python train.py --num_hidden_layers=9 --hidden_size=128 --num_attention_heads=4 --num_key_value_heads=1 --head_dim=32 --intermediate_size=448 --vocab_size=8192 --hidden_act="quick_gelu" --norm="layernorm" --norm_place="pre" --norm_eps=1e-06 --positions="rope" --rope_theta=10000.0 --rope_fraction=1.0 --qk_norm=false --attn_scale=0.177 --bias="none" --tie_word_embeddings=true --parallel_block=true --init="normal" --init_std_qkv=0.0469 --init_std_o=0.0111 --init_std_up=0.0469 --init_std_down=0.00591 --optimizer="adamw" --learning_rate=0.00467 --beta1=0.95 --beta2=0.95 --weight_decay=0.041 --lr_head=0.0146 --warmup_steps=336 --schedule="wsd" --decay_fraction=0.715 --decay_shape="linear" --final_lr_fraction=0.0 --batch_tokens=32768 --max_seq_len=1024 --doc_mask=true --train_tokens=158500000 --max_steps=4838 --dataset="wikipedia_en"
Each number is 128 + 24 x the weight over its row's rms, rounded and kept within 0 to 255. Layers, rows and columns count from 0. The size above them is the row's rms in percent of the matrix's.

# layer 3 attention query, 128x128, rms 0.13, rows 0-18,32-50,64-82,96-113, columns 0-31
size [106 101  94  81 112  74  94 113  86  92  95  99  97  87  95 113  87  94 107 127  84 104 112  93 109  98 109 102 124  98 118 125 118 106 102 116 129 100 101  99 110  95  90 102 115  85 112 108  96  93  84  93  94  99 110 105  93  44  48  53  67  75  83 112 132 105 115 126 117 129 100 134 126  47  50]
[[165 130 133 125  92 104 176 109 100 120 157 126 126 128 154 120 127  93 169 166 131 130 125 137 118 101 159 124 109 119 128 132]
 [158 150 153 130 155 104 160  94 112 135 132 153 133 134 116 150 134  95 146 128  90 125 121  92 154 115 133 143 127 130  86 128]
 [123 136  81 110 117 125 119 119 104 137  99 103  94 129 118 141 151 152 120 161 172 111 153  97 115 159 119 116 135 131 170  99]
 [104 154 141 165 134 137 114 155 121 137 151 175 136 127 115 117 152 135 122 111 105 110  68 125 115 107 141 125 157 126 117 135]
 [151 165 121 114  83 106 124 119  70 128 100 118 141 128 105  77 124 133 143 105 124 115 118 138 146 121  78 157 146 123 144 112]
 [142 121 149 132 126 110 141 152 137 131  98 123 147 111 163  91 114  83 138 147 118 130 109 147 126 109 115 114 121 170 130 162]
 [119 154  84 161 111 128 125 115 109 109 119 153  84 127 155 122 127 153 151 119 159 103 198 104 120 110 119 142 128 113 133  92]
 [105 142 129 117 166 162 124 106 113 162 124 112 132 118  96  83 116 137 123 124 125 128  97 138 147 137 128 134 138 104 167 140]
 [112  99  85 115 113 167  91 117 117 123 127 116 120 143 118 107 123 159 138 162 153 122 104 115 136 151 158 112 113  86 176 116]
 [110 139  96 101 124 160 105 156 117 175 172 118 138 143 106 123 139 154 156 123 120 125 113 129 166 153 128 110 108 148 161 142]
 [112  95 132 135 126 107 115 144  99 137 124 128 133 163 131 138 107 123 131 168 125  94 146 124 136 151 110 128  98 140 107 159]
 [128 170 139 128 156 121 143 137 108 120  97 136 134 124 127 151 163 166 100 120 152 106 118  86 129 141 121 153 140 127  92 123]
 [108 130 125 138 109 174 161 110 123 129  76  92 159 169 162 138 143 122 135 136  94 149  90 152 167 115  80 101 113 115 155 128]
 [128 118  69 104  74 107 126 126 122 113  70 126 161 123 124 135 141 124 136 106 148 125 109 112 130 112 133 112 121 159  61 125]
 [138  97 124 123 151 142 113 102 149 122 170 123  98 121 136 131 148 141 162 163 149 152 115 163 126  89 155 172  97 176 127 112]
 [109 131  98  87 162 155  92 163 130 136 152 140 141  75  99 129 106 125 117 132 174 101 104 100 145 140 160 146 141 108 116 132]
 [104 119 134 106 107 108 133 127 102 139 101  91 120 141 162 131 117 128 135 138 165 125 174 122  97 148  93 154 126 120 161 145]
 [138 140 159 118  87 109 178 126 124 127 134 135 117 125 141 133 131 111 144 148 139 144 153 168 164 137 145 131 113 105 104 131]
 [116 179 126 103 124 171  76 177 139 146 142 149 139 117  99  84 128 152 111 100 139 110  65 119 144 139 104 115 147 126 131 128]
 [117 162 120 128  94  99 125 131 151 153 183 141 163 109 127 102 136 112 107  92 149 136 165 145 131 152 138 149 157 147 113 127]
 [167 141 141 140 130 108 119 160 127 123 139 148 139 145 130 117 135 113 113  96  87 139 135 158 132 118 154 154 143 123 155 115]
 [147 117  77 142 132 175 154 144 137  70 136 121 104  88  83 137 134 136 142  90 130 180 119 111 125 160 104 100 140 138 113 118]
 [146 121 105 137 123 168  88 156 114 121 127 110 129 126 182 142 115 133 163 161  89 116  65 140 141 122 116 122  87 152 131 117]
 [150 122 137 165 130 138 135 127 118 136 145 124 102 128 185 107 143 117 151  81 132 103  89 148 165 129 105 149 129 161 138  96]
 [135 154 161  98 134 121 138 131 171 122 121 140 154 148 126 157 148  92 135 118 109 100  64 149  94 119 171 141 121 143 111 144]
 [136 155  94 146 122 117 122  97 157 145 156 130 117 128  96 134 144 151 123 148 130 131 176 138 129 166 137 134  99 157 173 117]
 [136 143  45 152 120 152 103 141 144 106 152 156 112 123 118 156 134 136 122 126 121 106  81 117 137 140 104 141 136 114 135 109]
 [138 118 119 129 120 104 120 155  91 136 142 108 164 114 142 104  99 160 134 190 140 136 145 114 149 150  96  93 117 116 120 118]
 [ 82  97 144 118 116 113 108 134  92 176 111 121 136 126 166 146 131 150 133 131 105 130 123 128 125 148  97 135 127  92 135 122]
 [129 134 147 125 124 155 170 134 114 116 125 149 166 141  59 118 110 141  88 166 128 155 160 114 135 152 128 113  95 116 119 143]
 [120 123 125 156 113 120 113 150  94 125 125  80 129 144 154 107 108 169 145 141 135  65 156 102 152 146 113  95 111 111 138 105]
 [130 111  88 123 113 159 140 131 123 106 101 117 118 127 172 122 157 122 127 104 100 138  59 129 176  78 138 136 112 119 136 149]
 [108 135 141  91 156 104 117 148 108 100 154 145 151 107  90 120 122 135 137 142 150 185 124 138  99 122 157 110 113 119 132 120]
 [140 151 172 127 190 137 109 132 119 135 135 104 135 147 127 135 170 132 134 145 125 133 111 108 119 167 152 129  69 138 122 116]
 [108 161 151 138  96  79 122 122 105 137 145 116 141 109 151 127  51 129 137 156 153 138 166  92 147 101 119 130 157 155 112 113]
 [122 161 125 131  95 116 136 105 132 130 154 140 116  85 111 136 148 118 114 137 165 166 163 129 110 139  93 125 162 140  97 129]
 [107 174 131 125 124 114 163  99 157 126 175 157 122 114 101 119 147 124 124  96 154 149 136 133 117 160 126 137 161 113 106 112]
 [127 106  90 115 138 161  86 117 125 107 107  95 115 117 132 130 103 146 157 177 119 113  92 134 162 143  86 121  97 137 179 126]
 [124 139 114 118 143 137 105 136 154 147 141 126 135 103  68 141 138 146  76  74 132 102 124 149 152 172 155 124 111 125 166 142]
 [105 118 137 142 116 106 133 175 122 134 106 154 110 148 109 135 116 146 111  90 121 122 139 138 119 153 149 128 125  85 141 136]
 [115 181 118 114 145 123 127  95  95 115 120 124 111  60 134 129 131 124 151 112 162 123 152 141 116 170  99 140 135  77 121  87]
 [106 113 130 156 122 152 130 179 128 132  99  99 136 134 135 113 135 124 134 155  64 119 101 131 143 123 114 107 138 182  75 123]
 [108 102 185 139 155  93 151 170 121 148 116 127 117 139 180 115 135 127 119 128 118 163 116 137 152  66 117 125 146 161 131 129]
 [104 140 188  94 166 148  90 156 119 120 154 139 123 172  83 143 126 121 118 102 116 106  74 128 105  84 165 131 116 166 124 164]
 [122 127 106 152 115 149 139 129 141 165 107 130 114 118  91  64 104 138 113 140 153 127 163 111 123 171 121 126 141 105  88 136]
 [140 123  85 133 155 161 125 146 139 164 107 129 158 137 159  84 106 104 146 140  88 120 121 145 137 142  85 140 143  91 130 145]
 [122 100 112 141 111  92 122 124 130 146 129 104 172 111 136 143  97 150 115 127 127 141 148 117 156 112 107 112 120 123 151  94]
 [110 111  98 147 126 125 102 134  86 148 144 112 145 112 132  73 125 143 124 153 150 166 171 147 151 148 109 125 144 123 115 116]
 [130 144  96 120 139 150 106  97 116 140 123 126 126 165 129  71 109 114  97 136 108 141 118  98 150 142  79 109 120 122 143 165]
 [130 164 140 118 113 148 133 125 123 157 118 110 158 126 172 133 136 139 145 146 107 138 123 143 154 134 110 117 156 155 135 121]
 [152  84 116 131 136 125 152 139 101 121 127 111 120 134 138 123 169 129 156 153 114 103  60 116 107 123 102 118  95 148 156 141]
 [112 146 111 114 167 120 116 134 114 149 127 128 148 140  98 134 116 132 117 113  86 168  98 122 158  89  86 127 134 105 154 130]
 [147 113 152 156 151  99 121 107 117 154 120 103 121 156 122  87 184 131 125 103 127 138  92 154 140 169 170 139 124 147 120 118]
 [151 154  68 141 125 111 109  85 138 146 163 122 141 119 155 126  98 111 155 141 139 128 130 110 148 112 114 116 162 119 130 120]
 [115 137 132 103 179 177 130  87  98  98 149 155 111  94 150 158 156 124 144 110 161 162 147 100 146 145  80 145 112  94 139  85]
 [123 131 112 117 170 138 123  86 173 113 168 162 110  91  88 133 138 122 126  81 180 137 193 127 124 155 137 144 129 103 122  87]
 [131 123 144 149 129 111 149 140 107 121 124 101 137 115 166 113 111 110 132 172 108 131  98 123 148 115 107  85 126 152  77 140]
 [124 164 111 131 136 117 142 132 141 124 151 171 108 136 119 107 131 123 159 136 116 153  78 135 142 101 165 113 126 145  85 130]
 [125 115 101 114  96 145 175  96  98 143  99 146 137  94 103 117 117 120 145 132 167 137 161 109 166 143 140 138 111  94 149 146]
 [177 112 110 142 136 172  84 143 126  94 139 123 126 113 148 158 130 122 125 142 151 102  61 142 100 153  88 105  76 141 135 116]
 [151 135 136 133 101  94 125 176  83 117 106 128 154 153 168  98 160 119 115 132 105  96 144  87 110 125 148 141 156 143 125 156]
 [110 134  97 123 125  99 153 132 168 105 116 120 107 139 171 139 136 120 120 143 138 175 163 117 142 119 125 128 150  95 114 110]
 [107 129 154 103 158 157 160 130 135 103 139 150 147 139 124 124 125 107 162 143 102 142  91 145 124 106 137 132 111 171 105 145]
 [149 182 113 114 103 112 126  96 127 133  98 134 115 141 127 147 126 113 111 127  92 135 110 125 133 140  93 149 131 154 150 160]
 [138 137 105 114 163 164 136 132 144 113 124 136 115 110 140 139 159 112 132 125  77 106  74  81 118 157 156 134 117 102 120 125]
 [102 140 104 123 104 122 112 126 109 104  81 111 156  84 115 132 117 137 118 138 133 136 148 113 133 155 110  99 167  88 173 132]
 [145 120 127 142  75 113 120 110  94 128 116 119 138 133  93  73 116 143 157 146 118 100 160 192 127 151 109 103 131 111 142 127]
 [161 149 138 135 113 117 129 114 128 117 176 112 162 139  97 154 131 135 109 144 144 146 158 140 108 174 133 100 129 118 162 142]
 [136 138 133 127 176  80 152 146 123 130  99 119 125 142 125 130 144 150 107 162 127  79 136 110 143 127  82 131 136 108  89 114]
 [129 175  99 116  68 155 132 137 124 100 105 129 126 111 156 124 136 108 100 115 131 126  71 103 180 106 144 117 142 133 129 159]
 [ 96 104 142 124 117 123 115 130 142 114 112 165 120 113  91  97 123 118 188 129 137  92 130 190 122  97 148 100 116 118  89 120]
 [102 136 123 139 142 150 115 106 140 108 149 132 164 130  90 139 123 134 116 121 130 126 129 105 131 175 138 144 110 139 116 111]
 [113 121 106 114 146 131 126 134 153 156 158 110 140 149 146 109  80 124 134 128 168 110 146 103 130 103 114 113 159 126 129 158]
 [106 125 144 100 136 116  82 110 165 141 138  97 132 132 141 116 149 143 142 144 121 126 107 164 105 112 142  79 112 125 108  95]
 [111 120 150 141 150 145 109 130 179 142 125 137 101 143 130 107 140 136 154 153 119  99  52 132 137 119 132 123 127 165 134 134]]
# layer 3 attention key, 32x128, rms 0.0978, rows 0-17, columns 0-31
size [ 88  75  92  76  96  98 105 112  84  88 119  79 102 102 106 107  80  75]
[[ 92 111 116 118 152 155  81  99 126  96 138 137 113 125 136 111 124 141 119 125 120 123  90 127 132 122 144 136  81 156 129 122]
 [120  85 109 140 157 167  92 102 141 151 140 127 144 146 135 106 102 132 107 153 130 114 107 167 123 125 120 145 111 155 165 140]
 [155 127 120 107 134 145 149 149 163 134 165 101 143 148 153 155 154 107  98 109 126 120 120 148 128  83 141 151 128 155 126 144]
 [139 140  98 129 141  97 115 134 113 102 151 105 150 124 103 108 195 164 104 130 171 116 125  92  89 121 160 106  96 107 144 108]
 [ 99 142 153 154 158 112 127 116 130 135 124 143 168 135 113 111 106 125 129 104  88  86 173 144 155 116 113 136 108 134  88 150]
 [113 107 103 129 159  98 127  97 153 137 150 188 115 111 128 120  87  90 106 110 126 144 193 145 139 119 105 147 128  93 142 147]
 [115 102 103 150 112  85 140  69 134 101 154 123 134 118 115 165 131 174 116 130 138 140 196 110 148 107 118  94 128 105 140 113]
 [ 83  98 115 132 127 104 117 111 161 129 113 109 157 103 112 132 117 129  79 121 114 154 101 153 146 157 103 116 106 131 152 153]
 [184 108 103 130 109 153 181 124 130 138 120 144 113 115 136  98 137 173 144 146 138 128 108 111 120 144 142 111 149 128 142 131]
 [164 122 137 142 128 138 161 159 136 104 140 126 140 108 120 127 125 182 159 129 115 118 105 161 121 134 122 136  84 170 120  75]
 [135  60 136 136 150  85 135 130  92 152 121 104 160 165 114 119 136 130 175 154 141 140 153 138 122 133 115 126 110 127  99 135]
 [142 126 129 126 174 146 168 165 174 110 159 137 122 116 145 147 103 119  91 105 117 106  80 108 120  88 117 148 139  78 129 140]
 [130 119 174 159 128  88  96 114 110 175 161 131  95  91 166 122 138  86 163 113  87 146 153 138 156  97 147 121 109 114 140 122]
 [127 147 109 116 102 132 178 153 142 120 117 128 114 144 166 162 148 123 109 138 126  79 202 139 113 146 108  90 144 101  62 140]
 [134 122 107  97 108 149 128 144 151 107 137 146 155 149 129 135 124 129 158 125 171 147 138  99 141 121  99 140 135 149  98 163]
 [166 127 164 131 182 142 125 122  86 178 141 149 115 103  86  97 108 127 113 133 140 123 113 135  79 132 133 146 120  83 150 151]
 [140 103 154 135 104 105 155 161 126 128 161 134 119 101 156 147 116 104 140 136 126  89 133 152 124  64  86 135 121 125 131 154]
 [111 113 136 135 128 142 190 163 127  87 129 139 106 120 166 136 109 105 127 148 108 102 120 140 160 101 102 136  70 134 143 117]]